{
  "n_layer": 9,
  "d_model": 320,
  "n_head": 5,
  "n_kv_head": 5,
  "head_dim": 64,
  "d_mlp": 1280,
  "vocab_size": 16384,
  "activation": "tanh_gelu",
  "norm": "layernorm",
  "norm_place": "pre",
  "norm_eps": 1e-06,
  "positions": "learned",
  "qk_norm": false,
  "attn_scale": 0.125,
  "bias": "all",
  "tie_embeddings": true,
  "parallel_block": false,
  "init": "normal",
  "init_std_qkv": 0.0171,
  "init_std_o": 0.00402,
  "init_std_up": 0.0171,
  "init_std_down": 0.00402,
  "optimizer": "adamw",
  "lr": 0.00158,
  "beta1": 0.9,
  "beta2": 0.95,
  "weight_decay": 0.19,
  "lr_head": 0.00809,
  "warmup_steps": 319,
  "schedule": "wsd",
  "decay_fraction": 0.797,
  "decay_shape": "linear",
  "final_lr_fraction": 0.0,
  "batch_tokens": 131072,
  "seq_len": 1024,
  "doc_mask": true,
  "z_loss": 0.0001,
  "train_tokens": 731400000,
  "steps": 5581,
  "dataset": "wikipedia_en"
}
Each number is 500 + 50 x the weight over its row's rms, rounded and kept within 0 to 999. Layers, rows and columns count from 0. Numbers have three digits each. The size before them is the row's rms in percent of the matrix's.

# layer 4 MLP up, 1280x320, rms 0.0515, rows 324-430, columns 0-63
112:557491449445465469541472490408548586538526470448572503546458597473432545439441579477571527482413460472605489529510536439514571418585562471485456452525525462461474527494541506501633500522453512
058:462505475537471438471494586501443453501505490534485487608472521472557570533595500449593487532470520541476552522465550454457460459531436499491475554531428464561510492470455515558547432501443479
023:527518528506446598489541553489496500518438450498541516504505468585455462485597463455504479580472510535556560597413479504464429608563517466468514531465460434493572434415556482579624426498530499
101:501527460480535513509461568453449535502501475391431593501354503404509524420468555512609464533469450482563552382519462394533591476506537540553443509482449569524527502489524538512515524564373450
098:483510441443422452553529513542509513527516485431522507479546574510550599445551593545522535487488405607474519477482502461495498484460550531418522575506380487523551472534507469483496448496533550
108:573463533517503413404556534522461495441577481428489520525588552485536461442520578479515372449420487497501595493503458551541466522491513504484565492470560493455579481483551593531503469564571596
022:528431440489552481475576586466573461408423552521468545413484493530464465511429456538539561497437533408503417471567430516373417519614455461531512460473447477469541502499546598481546517537494493
093:525511445486490478551499389505571497496454396430390493470455454497479511449489528436493474567511436455584477564412479438457539549514443458496526552460573553487440508484508542556500483559463564
109:548487463457444569412434473340471571446450503485555428620534489459473496424509434505531474519531423501585505480429505529535573415570510467615601464498506576538590490461500458499569511490610563
150:481532466462492539477445474538388490537549454471479514475570506448433435575485461572398514573483496631486437416496499461429519416421528491541530376530494544463486585452549530571536540417438541
109:560429462495444515517528515595469547568575505442458569529495534494422515512396574492493459429447486540536529536511598469525449551551505390513511474544499436454458486445530476511488458498519526
125:507499478468491497585548513466504423479591463397444474469413441352468412482470506584546526570494521538523531524397577454422517541524515500512427438483433519445379535563544442535528550495423466
126:459546449554526519501592525537443518546498448474469567537463504426535456434558422501677488438547521483501507463494507495449494495534519461485432550554479600418493574484555528537494496510518421
118:461544488463534601389542560403437499419485455504436478521534474499547484442484451427544459482513476435528574434420509503578478416535469509428480403461483546530559535434466477602542480495506569
067:493500518578480462559456476528585439529430466515549538487569573518602560613547502553454539525499450528445416542546521534487462492421481445416474449491539474619515480535545437469481499501497500
100:556580573519378530640536513443576535547565499541514471535475477490517610357488561468494458514445477445499520445527555480475544503521536442462437492450467584498460475460481514477539548534404519
115:611614508470469524483455520603468609534444508513555508516494504424529529392499530492500466497495462543564431485513578554498556540479552502506517499489557437469436457458499502577472431513587552
095:521504550628553479438615535477447551460581504496451510625571461530552517568547436426528468472593484496475396474453499483592380490600523501605492443525609501508352437409483451528521563518546470
109:533536504530490500511622597559494564500472474535467553556444576470520589395464415448493423483494424570541470453535544450502532534474546567586480550454504477513547432492510516524383515528488524
093:475470522481529574486525552419606502444548500396529497463489494394554459433511517496515501470541447466506576373536500471504566506504484472512495533492454584564603543498492478408408374480432460
096:527486529509494539477431506532519538364569466564569579495420597550580439586430450441462535557513489527555479544473495578442539521476552489548477475447517438460477457554547504496536540451514458
091:520402514515545520409489554473526492423556478460537559537533461463556584501430525475518532571491487435537448456524521498520475473491473459462538536571514523516525491518446532511486468473493580
102:479597561516585473465554591468518460551555506542496509542519455486480488446427410431449513508451450453515423420501452501475569510541543547543580491400543585531498457466463624602509521507503415
117:559415598422444455434564535507459475428474493503533532508418532437490538460578619585591437510469482588533545538498531433515463501469510414545550481590497537590452460395464513523388506515451543
099:482432545492496510427508639515430547531543467537541492553428366484555482405528523392609488573487501464504466425511507468563418528516499434543498569429584505446533456536477485571444512508542497
100:508513418446477534475474546491449558472501453475508624494534487462520553418471516442593481538519500508605564482476524466485552487611511479565502516508462541465444501415490566502639396498459462
024:486419564484515413508470581473516369457538563473450544465439384539526484537463551506527476484453513442542493441521444559485456560595499436579396466472458393544490512538420571397515511486525571
122:580386520494476475386518524529457534454499476497505445539455555378507491533533446526629481580524500553505557519493465531467447453464504589471488544550493502485478517468536603531513563556488464
107:512508563603539494396551440539410484408495461507520383585453557481522512557432543404574510603523507471493448534492473537534509521467498470545591462538571601415502588463483492630572537582439458
112:520541458505492607435487525516565522549483494569561509538528500522517559498492423513470445518502422528515448401523520396463453525497493558559485550397484452492427454456484606468451535480529486
133:423513423478561512521559551551467511548467467527450499398474531553564473531516452638545402545587490522489487466524523518403590492529495530531500392532463505435518503524553479504492543513514471
112:571491527499493586465391489506463455495429475603496529560529577546454513580448570470634478493540442507561518563533481546461497522452520519611459430548538518437432520514494462534542516553534574
106:500448556471414462563455456566570505521488438586616531487429607443466450562508538484622429491522475552541501472571546617518551473609488462512408545455528522493451539422548529497415633514525368
096:479449487484427461520510513618433465465532444483458546447531511441449455548547611498574425485512463583431534419504565465549494499499519481450421542469465516565503427479552573461485576446508529
112:543487611531546602429436553492468434523461468487490418587494499514430472546529493450553565549504511432533435458449399544541454495522532478498514419492572502538481523508428533622485552613508489
126:477478526519495525502567569559455524549446481490509459507489649477537432496505479440612389544596451545485434365463492525465529493584507514532534542527557448436541539494514501468557553499573524
091:551542540499430493518466415505494476541435514438522496556449545432493480496431465387558467538476491502562552435432625572533557554498550441531497603488385481531537511520486550601473507543491548
097:561520467506511505495457523586492432534449507553560436488508493391461429508538440462493466490474502555524524459481543504510536554534569496489407432372561455456403516522509520445566474465574470
096:585424564488555475400432495410582412507564460569510502557511565532407579558532556411616510601613442522546514563446484513611569511532453476574545453520531497424501563443465564480570535489485491
129:523527542466397452541443552507434557369483459507487460488501507442469545395454562478542440505510476645505583550483422518487515520426506551480608540527485443512480543464535524491494550466460480
107:625492462488465482528524590547458517571537492497560493452470452490461549402481482524487458507432480553542549538485506494467478521560609521452463582520425458424501480503555531488451443592482463
020:485536499462489535496622514534466483507341517451497455509545536527494554478517517382521572510457474529506534572435528513499514496438536459415489440483486479515403554516494447450578498443504435
110:553601429474424496512570523464462558474514481578365503425507514527499490486485500532556435499521466589497521454523593437436492520481498449595588459606607538476442532531576482475455484503500474
095:640509583411412533526562468541443481557533477504549480561494522530420512459471585461575512482445478508584566553526517500470485438542579544470538538532529433462460439454531514458508485544479485
116:487489561534463499549506480479571580507457491396478610473427590462468518410458625420544421549439499509574475549437477517479535454448485519436574542632491410543482538501501535597477490546525611
025:483585437479435523512631437536472511514524523459478553529548607489438482447573562413482517367498473537429503594529537508567490571385518531452517462371443448552493558475481424516531481454472492
118:466387390454454551521475634509493560568558446481474476503531520553470510383533541464526456582510500491459506468472564458483458492494514508498451457556364481444610479528508554445487504437492421
090:492387524479515478460441610556524428509565449562365471496539550468487520503534555452532531546484466451419509448461537478530502554505462444541528445564496609547472528410507485503545600477480537
124:589500521540459593490538475505499538531556467525573517462444562395458585487520574505517525560456471590539553460537444507472527401498546499445474503504431501403488487498533513557478458590403436
022:544556461390468561514617483464480566572550564511564545521536543495540568449450488452458468536529503564487505526461588543486512550501501518441558488461460532448427479535585433578515456464450517
126:496443511439506480511519567437491473483439437523500456530550476580492528500517560422571478504567459490520426406455381490520535363552522548426582393527498596524519540428499481487468541481507508
098:569493480395428425424493515479531550471515480563555542466453539476495445440475492570509496569434494525483511425459491435526491513554522551537561484481510449477530503532521491527432538465425511
030:459548534512467482507479479478508512517577513537451470476486477433390539511520518441510493488490431565477583508405600549554426507425484433479509437523564422509621466553527492473494483452478457
118:542451455469430526517521500487506505522507465428396441425431479517544519511550488573495519512585470524539531481474543457510553600395485524488385445454414634491384573452561498461535542479526488
123:541414483467521502554451518571529473578506463445472535435522525473442431500530510437491460467382518535484500525489416483459475410571544471479399590516359471560486484533507468499452556573460471
025:525539510480468513471432499460462530526534555466435526518575436377477512503366442499456524483499494495454590477525569537487491373433425425516530480470577500457422519530472536498419574439497559
097:528567452431505468568464463525504567450507490462529462457575477280563518468459538475505460499546447543543511579523561379508423568471467544536491510457505496578481533486574526442587427460519503
108:483517496515494452468543483489478572490501478479591527446528491473658489537509512535550480473414473446593550510426453503425532420451459483444529499466458546541472497568501524573533443510502460
034:559526555424546462493549575448432495441517575506550582402475489457479486475366490556533577546433535618479461414441580578495404496487480447499464478472485500516484511488448532508502451448556630
090:504485596507485442531405512523692507444598488525490487501489583492495568515371562452567562515434498420511434439460502486539504512475517443456441451532532592518492466498529496506518485523410613
129:469586494479551585531511489490552456498509477531537484600491496471528456557522442460472569522538466412581523517444481606493597505486488557643513426453444460494519543552478562450517547549552428
109:550460481422507503423511526470582543439489479528479477482406473536451439419511585390574447550551500399528574429535539528450514420571533486514463460458494525474548504453534527429541495485525439
106:513440515536514494435596516531464624593584490405550433440519506539610587514505542518513483386481524460504453468570461371477440488449527420471529543432477473444489530499523528445575505470480448
095:563469588490413527469497598566460405609504445530522478564461543477426403463577496437546458509491470509464422516448516528545425458525520464548515532487601541473504497449531513534521618466566490
093:622600563534525487527487562529559422594484488557467522574423476455416492481544493522591498538460495517583505516441453566359507421494595574428509536522506505468474513523566544540502500534447451
120:514454417475508465434559462444539439532567449410553527464501517509461556510534475522493592536460476427554549502469425516495537552455502472498450526426452479416398562520420569587495541501480490
105:443448390527530571518540529551439522485565500441532414444522598492491490493560577560496477542479511565531498517537543490450568447482508462569513530448468519503483511481537511516478431498487433
093:467498465520508512566478382459498501470633462493588480515478521471489421459509448449501436462511467560551513470503544416465542484573496486531500512369571485526536521544577618514578435434460431
124:542489503443467500587455527538523496582486484469536578514522410477496596391429532462523447454453512548543506497442517409393477430498544482464490549416489485476433452434500494518506516493483471
082:495544454523522500482509541543519566418473486563567535397516497485530494522475566545546522459535469446614466397489507485475559442572447412467472417446513518469434482499532568533567532515536471
108:520478583468548551509481540459475461543458487468464543498460530473524497463477485427476581469433454554455481470440425504481439518509516472462558570518481484424427525470506500569529365486577479
106:496439498428475473550578577570366429501535444555500638506487510509559478424461560514531443521570486497460511478474438489563516445510481381435514479414477574465469494479492436407568488458519611
073:499501450572509500540507564470564448490514507523549482564491540413470539482542456393517416504422507482456536414534483508474540432494453468443466392546486510525496533447537534499563456527445512
131:506374449481470505466482427539466526541506470443516500433513535460500498488537527461430476466370503571465574447474482446462469347572504493406559559542464523426555514376479507518547450456402458
101:541503481517591494478544501527529480501524496492532444570523486564508534590525454478428469510477470433658465458455491528487595474613514526574550454418518537471380483446430544575549590602461407
133:576551479511600477498551522542432491493500460565487380478561476505468478574464528490579393514513489460515471461550565490482505463540542486573480435472476466437401478406548471525550541479548514
103:521415460441484531496585490503554545493413451388462437412455466433399476471526537519573356559499460522537568443498510444496467497505512511502523496487419511457478423440502580515412536563439530
113:550454483532488497516523436500531449587467514434436489497580543438441505499461582486507500520480492520539490497528533453371500520426505463526576559571487465492362489482535522528539478538482553
118:595486538475564461529601595490440493490492442527531400626532454457511501545518530525541486479434512543500516485482578388499437517642519501505535418418503472508475500455522467468539509556556460
122:514501553458615520479476565419490442567462439549441460518487561458486475465468548482549509531465487479495514470462386513546492495523528561546488483507436525528562553485432598465426475565524500
111:513561482496536511450540573547498631471473474500501654543483452519507482501481470457608387461506477527530445484465540480510553476523531523581564559536539479549501451519508502580417549498543475
118:587597492532583511434460441454540576384500480527441438537513483406603550452455571418470446551556477403606482588521399550483550494495494597602487451460571522494463536499505508497654418542497465
110:529427527512501504467518496476468454580481412419505485490503559507427432509563607469582563503515490432463518486472495458546538456443509426491484473545465516507447515494501508485546550420467557
133:496512547432459508593549489472485539561512458393510559478468469457510507473461523527474509443457488576506397470518425425440454469517535516458651496578536518539536529511611483455473538468453499
095:509499573586456497430534542533402532516552483495482500534500465495470448380481517427514433549435504558525495397480510494480478368563542469505532521420542496476515434472530608574420507554481452
116:464482565473503475473484569442510530540431478566506397521552588458511502571411492464570574470512490493549417522382545489494552533429508473590593510467560587426543599367523558557511505513557441
104:653533592478559437480514579603522371553490480405420553503553425538501528500516587492506472483355465544458546486422534479496499533409534571460560467402428443535472442531489488525457528547514508
111:472553495469512548466449435484421418507509440575477546605494481458573440559460599549582560503506523455522568527427484590512546475499530425515481474537479508433490456441487491622557540486402501
107:433525551459419533515476548493519559489515494554580487567553559555477611449518471471514519619486448440489523433557528430492462450503522527622505575440511528540566480472476519489481541447535519
029:482581535480455528461562432474482577490548575449559528522471526545404554478553514476498509459604452544469567566371588483612542583470508496461578449418462395552517529546531470561569476445466492
120:560437465502615504466455541475413479513448435572593478488433521525476461497564502438460392503542500519464501514417394535448467442502500478506481560445450524551433584374471502615558579547496532
122:495416565385467483456428461525426564490520465456475496452577502543468467579506466447522517509544493530503589529523493471490534514470518559507511454519588539478478486479506635483534563476505512
068:539505507493439542561487537504583547520541513498498566573567453474400535485481489416550544532376511462502437559469550462496426452560524420494571502509483512510351495488435527506491414520518547
092:595538494463455544514463489529597466526461477411572502419563474436414614545506544519506529487511479562526607459508486426440518512432521533429434488423481502503436560509509516489450391481536565
095:583452483488513455507535416494574490488473497486506470437558453443483585470386562481509471483379488575491525457380523464465512410504517452467545625508590446414421477481522531589544486528427477
124:565523447423437572523456525408521447444555491542461494627431525482511508461457502560596493507551483475586495540520439520534538497550531487570508318568547525496507554485483516451479449553572644
113:464489422448439529541573482466469541545430502490533509481518552398600555427444568487569465555429490494588546498511525387419513445520510465527606525546455458484541509486466462536477466514420555
119:566500524557572517508557558448521441476522441475513426575507477490453477528506506511490519535555461509509442548448337549548460481455484522473529442503562535426505564561532541505648488553568507
107:497536507535503524474593563505371590501503471400489577446508422513589473502528461550461406493498498507467543410399453467551517560453512557450544518511439448502507517561504541546535403562422503
098:615431535474393448516518542609492519448518522507489532560499411487451436506445554491531421578461492518538560539531589459437471546518555386527538501487525405565469528483469514557423546453514545
114:569441530458529506479494523502515520506579469472626485537539516464419481583403539487554539518475471428595507532492530417542620521497497504489539482455433490467537462454540615482552567529488515
022:499518554565455481559540549488540452396477532532436382587614452512458467530389520441459486577405522530485547398459502576560505457411448387509462499483539549530503506476454427484480507432517565
029:534483565528468536535512493489561448590458489495426477497485428507526442546362491416483536561516511477514377396530486472448484545600439467548535543525493471441410419338418542491498510520520495
104:510487506492484498534523444571457491520540529529525480471557462507543451502432486559582495522524505561572442489543508470473487417555567457579499504508596460440428456449532481539516552575492550
044:469450486522529534474516519493568550503456487551489430644577459507468562485575430498498433515522504478526603536488532551494481504521587499518554487512490475486453488463471597509590496533522502
127:515490490443480579467406494497532475582579456485576488572519523513478472469534414546499520480503467467536495489476569515520550530503523596561434458546538546551535528498592498471495571484526539
108:563543487491471486547432470543462575510501482531557487482512526477459479509499569479531521507363474551594523502496584463547521391593624479534456515523529458437432421523555572539488465570480503
# layer 4 MLP down (transposed), 1280x320, rms 0.0397, rows 324-430, columns 0-63
086:601530552432498560544469427473493447491545578465466558585497564504545464513459538500466501402444569506447507571562437504400489477512520525514526445573546548488488515535568471511518572512516513
057:561502486493509502556486490446516559505525289525522508489542505490494508474385526567484555536520199474494445511519504547553470453491574468538487481503562469513564468517526504490398517515541457
014:504597473509490447398439457489479463502542388549378571390490623442473498418402524508521539515505444481524522464497599543552531405471497491572486482424565519549516570547570506422462510482535554
096:516454503451565521450489525507379484459564594548537509469509512496395503495498466397528456534548548478492533505481485479558540531539577542591514502492482574424442505504518569542501491587522422
115:392491456507420464525558454443494558592492498522528514500464504481466466473492483505530474461499461516486611497556464525572410408497471477393443484531473426637578484553559460597497546414548428
102:491499462556441504582353441636459526557432400534506500514487445447439535637519523506522592452562471493536492546519504460478526475535509493446486548507514555499414457524448484461525423497377540
013:511521417513475531512493489551496500515520392424480404556549461475556510405522467565616381432487472415412556620523508557614550471426487456421536502487488453549524431527529531535502537425447457
080:531481458544562460426510516458450426526444690470536548488478448484527464411515520416546514523501629442478515437451489503535489453483378514456552478565467571537492522456483567508549441467502487
113:428480464478553436493476468548409494557520541533495518543405541500452535392453490410520466568375585594469436469512515545542467513433560432533476489433491529453569479529540459482441445489533440
169:540438479549526424444524464469478402503461418514444510498463543540517483584495460583406518597498341581514389478441424531510486456602466513582579509495522508550502559509521504585568514500525398
089:580410522577377442542515541546468517454545434464444502413476514482593496473576515504586460520572433507390428441519509432568503501582490445432541364449474558606489481504519460452491571484541583
127:543500498505582454437464539553550530495490480551451498454466558610548569577502560497381524475443478515455529539539520488518514483497449410521522463442498426554555568571555533397419405570495492
126:488548514425536535462541467561500489503545488402485501515374530538469466485524570517583565450448533517473493522530448461488579495428502508450509503506540489485595537526509487398606461433433477
126:488478585528416478481569544515470508429472454532494559512510591428468526475476505412535499561513496518460485549554465470489535510478541526496348433499548439517534488482484410525588520535464477
084:547522439432533509451561521470377561482565589528463453546422473521433517378473527466525472554571634497572564489483473467529484528511544566533537555490499554404506543438521615545513500507536474
096:530525558541470484497508512424496470446534475529467532468482588529484409580398465595539476557495430492588415505481461522502507568510501602527462566520609495498473520477502526388537523538537427
125:487513535559468476488566494556483526555551403570514488417505456523502497460423458522513577567591452538522443599475462507483535514522440531522586510518531446515478552559407562581515426513532419
082:415454538503422497535451568541466504536548480560444597416522562570437467346572551484479505459499642487494532547616460510437533501576561568483432579545482563420524496516474587524503547526544410
132:416488582488512561512489446502471478577540503499546491452492429518448446533468464578481592569474453455450491482525435497508502516600473537479441553586441475420493516508570560470509512484603455
114:503527551519428462530458584445419479584507357548466574480473506596494516495593395498431477497417390491474602572495476443502426529489458530498471560582526406465547496405551449607522495566488463
080:434492464495521593490520542491417561523534533505437594407536531428607490531587623466461562501461448412508461583501527472518519432448502470479481520498472544387489502470537566530487472425564560
102:455477505471535494530484466479519519528424477480525490539481525528555433516527493530533510469593562509496575644502502494523483495513474495527526430441438481566463511492464532515493514495507542
121:559542523485472475473466504502497432555530519482490485460533524463393445400559494489582405512493538479501609523480570531411475552401487418445539529602495463428537484559575503542514398477555466
103:421466525488460519460460485561526435408471465494446460535448579490442495418505559443552492457524501590551520519470502534415582466430479479406599453485558593485525532412519460444452509532507553
111:494504443476496524598552394538616515511529446409417495421500605424417501554479559578502613503511544513550541656451553536391520452586467586524466466504434493555459488532458484524538537599535499
094:409546524402528578516546513420514548495519575419479489527480437470474477462551455442603446529617631501522515443477470464501495510459472515506496555535503546444498552453482533487487462489448495
014:574532402500587462561527494537559617490538433492486507569541480553478494562518418479615493481563475531410501511515474467559556485478469525466574495546571469547522405473507486579505496529370459
115:467494462458618572480514411646495552430550516479539522501485504493447422447518571486417556484426543515443406507564436522541510513465482535444488561489570526560492442494585584440485450492587468
130:529532555453509553557491545531568511600434462486451546448570500527522482484522458537477461470476418495529587460576585535515412551398460526539452581399518410496465446552525461410464491431453418
135:516432552472458417489550460512433500548526533432432474484462490506503484535522615502523548436494504394460469553521450557546572494512474456417481457621345448450444518503594482512468500568478572
109:498542513440458509459471390499523447465567481524522524567576428477483449544479645433452471467489616519484507497446584510494527594536467479463525490470481530533409496566532542419518517393531489
090:407457449551502439537520561586427475515571469478395485432429508499471534517516535407460463481438586574424565509562474470479505492487443431494415501514532497610557605536495519510489484437486616
082:434521469463657578567446451492473506513409582507536499523541496562456593533395461551510495507481566465495426532458520504402570495410446611502484454458451555601511441452542502536536509510566511
122:482550494461494426537574474405487456493493499526489490499465467574550602426552439563416510478510488510545440543469438504458499465536475467504445402510445485535437610489469448565556467456550480
123:445563491516459574494520548527486500501560458423569393416423546486504426525464493528583502555540469546510531502424462529541535531516501502498588457489458538475517548580480529410517492573515582
155:586481442452505501533472526514640473466474528527450562542544529495578542497528615429334455395470450433560557511452520468505499558497516493443506403475398493583543478519470498438496516512399510
068:444463562514441567555430568469575503482479510539468485504442459462549475511519468516457484460444436496419429539477575500448525493461487503580489537496554503504535505475478445455565458530458430
084:410499485483510526504542408493439543496536515540456487539465470637522526526548462493516480401578505530420468519475465567536472517460438445519513367468519479547472538506521514433479470404462496
082:409515519493517487465464476491486592505505523501509577391469465448611560322496529512516482483427610480484536467531552536464414473433524511495425500480516495543584577588543596464500460542472545
142:468571517522408475509494423546545526577522447353485438492554471478443463576491562494521472517573501585544572449504457544474449435437458490443465470516507458465506466529536465447495443559511531
101:577505535467534458529492511454450422633491475477525504587416396584431424461534508450481519490346570473576463398509532550528545475530507499487529596467464443454457475509460487588559404541465499
012:560480555507505500471490472525512512535521688545503466437462517462464435558446538492418393443575535509532510456442458473464452377532550516534417500502522482458468487523497504466425585525492543
097:459611456551480594491541486487587571462515506444474398504401466542546564553472477431556436545514519506476539493384429584503444493414485458521569550581607571453494545538496495484496555475481517
102:453384499530479524456533539564424420552543519487386571533463409554368483505531509468565504489419510448414474497523541468512523585543528536489479585515461585399412523529516479534543497510532500
118:549429558495486523475515466583572528473480535578500442524532456478585494495477526419529470496520515414452442544576495486558473538519510585578525391443473563472456446488494412493470496514542449
014:507432524546488497516449504470488424556519600497567449428605454483520462474431530539445514546471461515487526420506472470473505446528560491518477549550554514406464504448575493465487582544535478
112:550589361546533492423509461515384573521476448504470518460481537424458573551531524506497585543420528508455466552544359631481522484424493602448533522470508436457539545494549586510427428490545424
113:535554508484452537539497404485457472577529518412545456521443536513546520385472517492537499464472492502533511601537463598519483438477504425538450466498511533444447480517469574585547496542530481
131:497539525464431518539434467569520569450564559414566530403540464455452406507426586453539504505549616439522431491462530534446491502428523560483551466514468572517474452470569585487559546583501548
012:440453499574442531444502507509465498536555608525492569345493536519477453515457534489403485488497535488499510439514514446431462471518527474446411440467510537431503539445456586440506572473527455
145:400391468536452536532513509485454540478496499547541470522569512453456486489596515544449427413568428489481506506562391539572547509450473539496505596492455498587501524488521513491524471495569477
090:569471500446513597457550484495501570471461568452473507474495459581581464430536517428499498472469478527490561527553603513522447442524565455467523533572550463553539439535563577615489630462650537
019:500453510440550489523569527478499425491471506455501499484534527530467491387405488454572507515559642475472458464506525516445592428518503495567498516518558463453468476448488413483552589511515521
131:441525564526525436436493504567537555433604523511466612476469515522441423504502579509482479552581547469525436467470400485530562476523528476494551509455425484457533452471655549543460470396502522
117:535461468545496418527492481532547519494549493438474496598565375459505601529515479518505431416516571485515533504583448518527521483519523517478456379423476452526456544516483455436576505487411454
016:482444513445584469565497564465544541423501558451530509530469472568509500456608570514549535445523557523488479481555447458482556625537523455408529442574414465472529478471472451553571450508483425
087:431404576439493607502541497470421488513460497505453430458528557649567525502627535525452577508502514517440507481515556466525495513528427546559483498523458504496529478556620466402532499470461488
117:524437493490536516510511601546535535423483497495422478453566506420468474475519498427519438519510451535410578491504553580567512591389517512535454448444501466512533463510436479416421499462563559
025:533501465475489443474471512516497509453492412502443458501485496531534430529484471410511462423534639469488557570446490415531540463518564494473455478615480517476464382512499536529522558464404421
076:554578411462426458387533505547493476558507479535535530585490495471499497570618382535497488420518515508535527650437480472486518495514520472501542494544548477491467454553493536489581619413505516
133:427424490449539449550550558450464494377534491473493593481472589470554532443484564534462461535582523582498523501446500464559564496519504511501543570472456490509568520547506511366397554495465427
105:514470485419468467493440525424608566471446528579394466446469555463460509453570439519537488576559567515435590452515581546536503497577520527539517488569475526450574564453623516470479511519460512
108:478573422473442491551374448477428422606451415501458524579541469489438427466452441427430492521474539562588592461516508493475487592631493590428503553530507514461567440454517475480509457485505551
099:464553445511554447471534497461463505463574517559475475451513454562470485528502532490480489504518495467401566498502539438481511555455525534481541510501469521470535483547449501483525457465553510
094:509470608526544483437513559395514444570451544499459494467436418509441518471545527503592577468456515509375551488509540544579471538435446569495457611455505494513458517511481509510444480570546441
119:542424458540534512460500517585382499538466491465483536489537472492447540497491487577411461527473428471486546499558512348475445463564505531435573512540501491580586482480496530490549457496527518
079:505473427566500411484474486480391549613469572545441533591500516532430587363510377580451483449435530596449467492412466531529503484538510454565439551467481502493541465529487486510508440479543502
091:461407483502462613427495528428537490539518601532433532513499485534512591507577508512563509493477503484424563515441473580555504470519385534482494436567361539499522492514470476596516588542480487
132:521531478439444484392441514499527538511499501468522561456495546603495543493555469474483530456528560541509553546554504498517504541558459469516591453415448457545549514498526556487467458564462487
105:515486562594563466513444519471561505546471446477411539553514429471471444467558472457486463572463451446382467530538481539530454536445349572505472531475514545532550474477407420523437538471538582
090:485474486489537537568578479505422490521516509533454478437471437438422495520559540477591470517511600489496587561484478522475448497511509464564380500526538481509517540493513472483541574573518618
125:441488524476533508534534401581465485443502451465514446405420463470494488519536417533494447569608486535497552547481557558470547456493531492528507488625544466555513482522463590573539458539439488
073:479507479475479521405592494510503625524512548502554506471497473582549488450470455531476537553537663508492477577470495552526456511574576516606547556511555496518509506508473426497505556477546516
113:517591451389433502534439510484545521517639477474470538476449582474494376534380543465630516550482460539505529542474550489519608465510497502503483559533588472525471455394460565585574537494497465
110:495571470549419513525494568588368489467422526456555522413484514491482363485589535523569480505519428520461635523512541475491497528484490542442492395539527455527564577530531494433489433371604505
110:562530528439538564527506456488550463397495527484516522543494504420439474483552541444672436603507520550447552463478528491504500541528529567536510513545452437570492476436489512507486513535533574
107:481426546380506509532477537510425510530498504488519539494395440451509561503572400555533427512550601539484497563507472460514487510479514535537456518469474523523495527469527500515564454456492464
083:501428496544435535476495471509536464488474528527505513524526501530446570589541498413526479481505468459371440522516476464529505478574589645560490538494525495492485514497496472420411583464562559
108:526482422521564465571570428584562453424538517542496513429553514565568515574534562578493534500559579490495454431519505451602443481421464498561406595457490478463482453587469509436437375505479550
126:438498470512412561469498472522527478495440485465535441557436395421480532434464454511537497516528520477457443559450455488551514465453491518493507573416551404500507509490424581468473547515558571
122:427532505580511463571476413559468553559354553547598483536495597517443481501543429523448530474461497534470566536596396525493389515557479551514534530490421493486453460537499529463575491493552463
132:579489491492461463453452561343474438579457417503582574572476504544464407448538545481537419503499558538461443365465582508439534474522582507479432452437484545432500570455548472572466574616509522
115:509480440549628497624518585592456564478562515517591589443502331506513490453480497560440517468535485513474510530484581492376504516501506455496474443517533375550548431492503402419402493511575564
150:475462538527517548566420566464526449537500472578468465461491439579456480533510514515436516495498535450542469494542490516466463397493512529538496504504461497444549522546490492487542460454602491
107:503395519532480520608562433527484509505513456475504466474520515506483496506570467609503483413581537523534605508517462515538512581517506605553493513520484417524481587551479377431556497549525412
121:476431548519539606553444401454514551519557658466527586489428479579493477579522512532501527441509435432540545511498525531501540435507485570577467504443428550518463540516439503471425500577585554
082:652458436503576549506533554481503494519548617422461381428502463447501568473526449563450550555503503451451468469469503549530514515438453497544582506588498465574512497420523509352467507493495492
119:531501479592496547517521372475522497495577446445549459434511516500434483451517465483551536563466554469472532480560522556454543468479484522515471516648534552449475461579536562474529432527567466
098:525442520494670561431498479461530374491498475557521471509623529447495478518547546520445448502497567424412464456521552505509470611472508505533515438515603525452570529493507518531483434448542432
018:453427537527529487502448480485487430524466668510429559367546542479496447509439514476445513480552647497530465365540574507417506426594558500568424555493558545467448572463544486391517501508513517
134:631508443543484500475634510462568540541483507475449443476520575521532480492530451418420533446532503486532607481458510546542589582511479506490581527582499487421424450553477528455466385586467533
124:566496407419530496440534545455405537530644461477511547473529568551524563475476501532501433479489536499451503511479450475519578497529522531512484454492431500460505538540559477490523445496514494
060:481528459514493465428442504485449544459481431475565519453424510491593426563554534550501425493542383546515578424525480568524539584463462547507427452482484487505599458475493493508505531468475496
088:451498537523597534504572492445422600494500551451525494486542540583607409494528427463540478465534537500490528540595587535582529483566486492560528476481538469497539496496566485514534528566463515
080:449470458465437557500440506510510625393514518482552559566512479488587472423527486591455498512409527456542510485429538553546536508454526447433537434504430679549554499495544517549571538479499605
100:479424458567525556501361523538514572442528583512525472453521452589516459465508607475541497553464524418419479535543569431466494438502496497496520562436497480402422529408413443500485652618502562
112:541548492472458503389540486490477485516590602505544450535573522523440570480542475462518428578538480548491492390466515410547488471616469550517560426503533574429494443539548527528513375422524491
125:504446601525535488517560514619437507533539497591542523431516486418580520624519532526410464525483486438510490463521559421523447508524487544449473451523500426516449412485495480505476419519442499
086:524448497379484491507379572471530543483477578553592471540558503462501562460617423467463503487467469458504498456594521567547490514431600515519418467380460462502457484497489528385589527348493482
080:498487517602409458478497534515537587421569500520494467469507591468545477523455548468486594500568470525478452475419577487528432506518513452551497571586511494563539483523407582465470471415456475
086:406402401533597482449438604464473483458472549494483452491452495488462538508488507464510448471473574503439521484454460492496558441504526460565502493439491567575507482510624481452459438538439514
014:478533451482524449556490492463483520525549637468480527511471494502479502489574463474528509418624514531471486514471465515440432514590518522472520465598481444485456542544410546544535415500466398
018:503479466522592492482562518481514661472520378571535486469459556563477516452557511570506447414483552478504545570537464562572501579442486502450429419454458509555631474557542499544459491491481512
105:442465470526513498508491506555418535524493475504497496493467621474440487481541508504522474542486439470470500528593476484494597567554514516498534496564490512496503553506522543495463564465421471
036:502536564424488450497510549538509536477514491448524607397458480510519421520539572502491516537511493444481440532524500461484518530521464542516452519443500500535599558549497458516503470464477508
154:463496474473468492566471514530421518447533498523500541426520379447511573528543455538463507495502467483521524447538488519528376514457529509530516593548551496487476523469529494570511438444454469
082:532582544563555495481493424464489433485488448454526593555482583600532423541454493443480537449472642560478418479575476447485527457533442573491518519442482449460522511563501507456568469478467476